Part of a small language model's weights.
Training: a variant of Adam for these matrices, 6550 steps.
Each number is 128 + 24 x the weight over its row's rms, rounded and kept within 0 to 255. Layers, rows and columns count from 0. Numbers have three digits each. The size before them is the row's rms in percent of the matrix's.

# layer 4 MLP down (transposed), 384x96, rms 0.128, rows 230-244, columns 0-95
112:126125107143132112174103130151144150124121076167139129108124089116121098110123128117125111105102139118169117152153161139099110094124123202151108095099114128128115162129142137116171158166163137121165187116124139104147113136133119125108134134094187164098091133144104135122114121113129128089
119:140177147122106124163168141130136118132104114119119117120128115099083138116152183094109149160129156070099096100112134124111129154058128181122144106105126112098144119125144120104127117128136119091138108187137128103106114144122141169129141116159125142113150126127132157099183130150102154149
076:123115137144121131147073129161163100126126127099107129104147135133077164124149116142181147146105123161133126123149154067140137151088167102130148143153128100095167124150095134151142094100117148147135148110141113133128120098140120148135108096172141156092080144121092125118117116134150183102
070:157143058153149142146156132123099101128105189096148141132101155138104144166117089160086125158139117107103139116132116116101101122145131084119119121148142136139110189160128134134170129135126121147138144104133093121146089127134090105109156161106110109164142118097137142129129165125083110105
126:144099152163095110088164160155145110124138076114159125189148152141132092113069106138147120121122117165129142070129135121139106149115118116120131125129145135116109171149185117149120137109149109110138134119075126134138123142085091117154120155133124096114128094155111099152143153125132109094
089:123092136093140171110132115155095124091110162081165149168125168133125094139154175111120095126125127137149087137110109142093095161141142145148150146157171123145134119111145111154122135083122134161139124125119166136164088096157145123105140147137133140134087097148105107119126111160128092091
060:180188125172146088136083141132114112140129142113107143087128081153125112125120119131151147115114114104149113111129145107155130130139161121128121120132068129120063183152130118152087145120168159127123129125138130121113162097137116138110166131072120123140134099109149141113184134113123122119
104:165079175106121122109147116132083196145160134118106151175101104135113164177125139151119131143074109115119109123113120110151132123155162113130136132100099095108137115121149077143149153134113111120158155088141113110094143163141109118086136110089118147157142115120139150136099144141141128119
097:151133139119134122180141127145123134138122102119097144126096119099128162111166146094117110084126135138122098099151144099146142129074114151154146105108101074123151113120103173120139104120167119132130142136143148162128143115133130121121135091098135145104092194149082140086170129141107170164
073:154162121118141113081131109127087086125106163096134126111142180150089129113126078166125140149147077095126144119181139132153121108131174134170114155109123168130122138140131157146089100093110115144120122112131150103099087109128120131135159144080141130113159121133139145091140132122109166135
089:132132108174136128158128139120111142155121193139150099125124128154125066112087116147124150112116099135156124147153141116123149097119107166112151120131128159097141143108094107097108122100129115123139128132113130172096114142163119123142181123106154129146121054130157111079138101135105151175
105:120142166130127122181134151071192126132097163122125128114129062140143118131136127122154114097145111170132113146126113143129113123106108088099131113115125108133178136126132144132181146166109121186114090145122167141084137111118141134144108123144134161085149158104117121125108122109105122098
094:150127093167172100109131158080115118179112194078143113138158155121117118114098104140121132151108079125153148107138133097115126084130124091128144126160157143134130151133147143108117169099112093143109125123121154123147104144099093078140130108145132121117125120133143139114186145159108133125
126:146139103129158161099137165129109131133074163107147150166126119117128130103132142112149130150132128103166107113150080129112118119151115108177123115129155099118152135135114122179189116120087091124108116140119183143107122105158112075157129128133121097111158147093124137091127131172147100109
051:128162108153162102152110103127123110071163181143170110114138124161112092145103117114171114139126116122164097165140144168093124113155129141136147113094126155142114166144078163084156156108158103121150153110150128137149136128101101113100114103124152101134102108134117118096116133121163126109
# layer 4 MLP up, 384x96, rms 0.182, rows 231-244, columns 0-95
102:105167146127134123127132133131124104146106101121146135123116183094119089104078146107127099127097152138132185125143154136084156134137124152117130150096166164140131166129153137124093132088090116184105138135121105114146095173112133136116116135149130113134137127121101126061188113123137128105
079:147192111145117092069115148139109133174117126129147154100154157150108070101116119129146148143109139136139149154143099119094164110167088116153129102140145145142088124118112144096087112107138147144145139072129077159149129116139127149158158143107110137156131123134143086137157125143126120132
101:170152058150144104121141133133112149151078142121165151089128155113090129137118118131141135131139120142083165140141127083136122093150133104118160136139130145121082187147134137111123126141157137161150131123126114139182098137159107096147124158093094087163129103126166131133141135111122149151
118:127155112169206102104101124124128133158137102112098155099125143134147104118113094145128159105126139111118200100125164125124154123109149133147142138120178150142101175146182145081121116113098122189146131137103115104116114134120105094155128168119116109108118124136126116104132146142118127128
098:144128090163195123143122121131112144146111130177089111069163128129074117090155095152157124113109099122103135123135148120135139106131154120158144111157137137127070156117151171120108146133119118131124128093105083126157163113138119128172172145105112100126138130158130126159129138114125139162
083:146177100147161087123088101153105103150096150106166148077139160103081111106137102112169136149123122143111151123178138106120153092150122084140159135120159138127115148127144162141103149126141144134145141110137112130165106109140109127150131162100108125163161084140143132133139176102134153141
108:149137093183147096125115130151111139142079160151114156114174168146064125116171106124104119151141116151117146125139129088148139106117151103131169122181160093103118142120145137123095169113104139138112113125109094142121165132122089110166152141106120090150119109156132126164139123121132123156
092:136175139105099116077123125186118115129109125108119160145122155133089100125087133139138102114110156117161152138135142136105143108117136128121147170106172130182138171123153152139133130157118118182104122123112092094138123149092140130098070140136118079132124122123129111106165148102133119084
082:150162093152153086112108105128101129153101163128180124082131151130085128108116089115184133135141115157113140134179126121113147087131143081129149153133130162121094165163144150114099090117137130143126134099146097161157133135129122126145135173081119089149162113130129121141151139112137146137
086:128153114123119108107105095122129130117069153110149131094137133130119119124108124133149167125127094171115129128176153089155124096130146074126175125145164139148129206150123155098124113142161143099150138145138119115182138140107119102121125172068129161137157132138129128142164136145129132135
108:136126118150127101149095119087123117137114132119157141129140140098099101104158129118154114099122078115161126106134157123123210120132136130163119125084199137133088142138116143137143129117097124109151184128120081121154129135156136126105182118134114096145139142142144145148159144186126131122
093:130152106143161080123096118104125139139116148099164136088151178127089142108120121151152116156126068165097127135160115134130162084104113107130164138117129124118114148152142120128116087135104151102147128102122132133161140143125128091159133144078108126139157087147134104135183132146177146155
123:134142108171131125110119095173112147124114117131159116103111134093097136082106084135125113141105132140098125162151106157101130125108129117128159138119123131145122176153131142094142125161130111142146125141145095119162106122129088122134091165091110153194127128116194115172128150095175147129
077:149179095148153090135105108157104127157087145117151145062154154123084135095129111117156125128115105161099127136163130107110180090117130072137124129124146136117118147136151158138095126113143115133131139129135100130172146107145130121129110153084099109164157120146126127120156175107158153136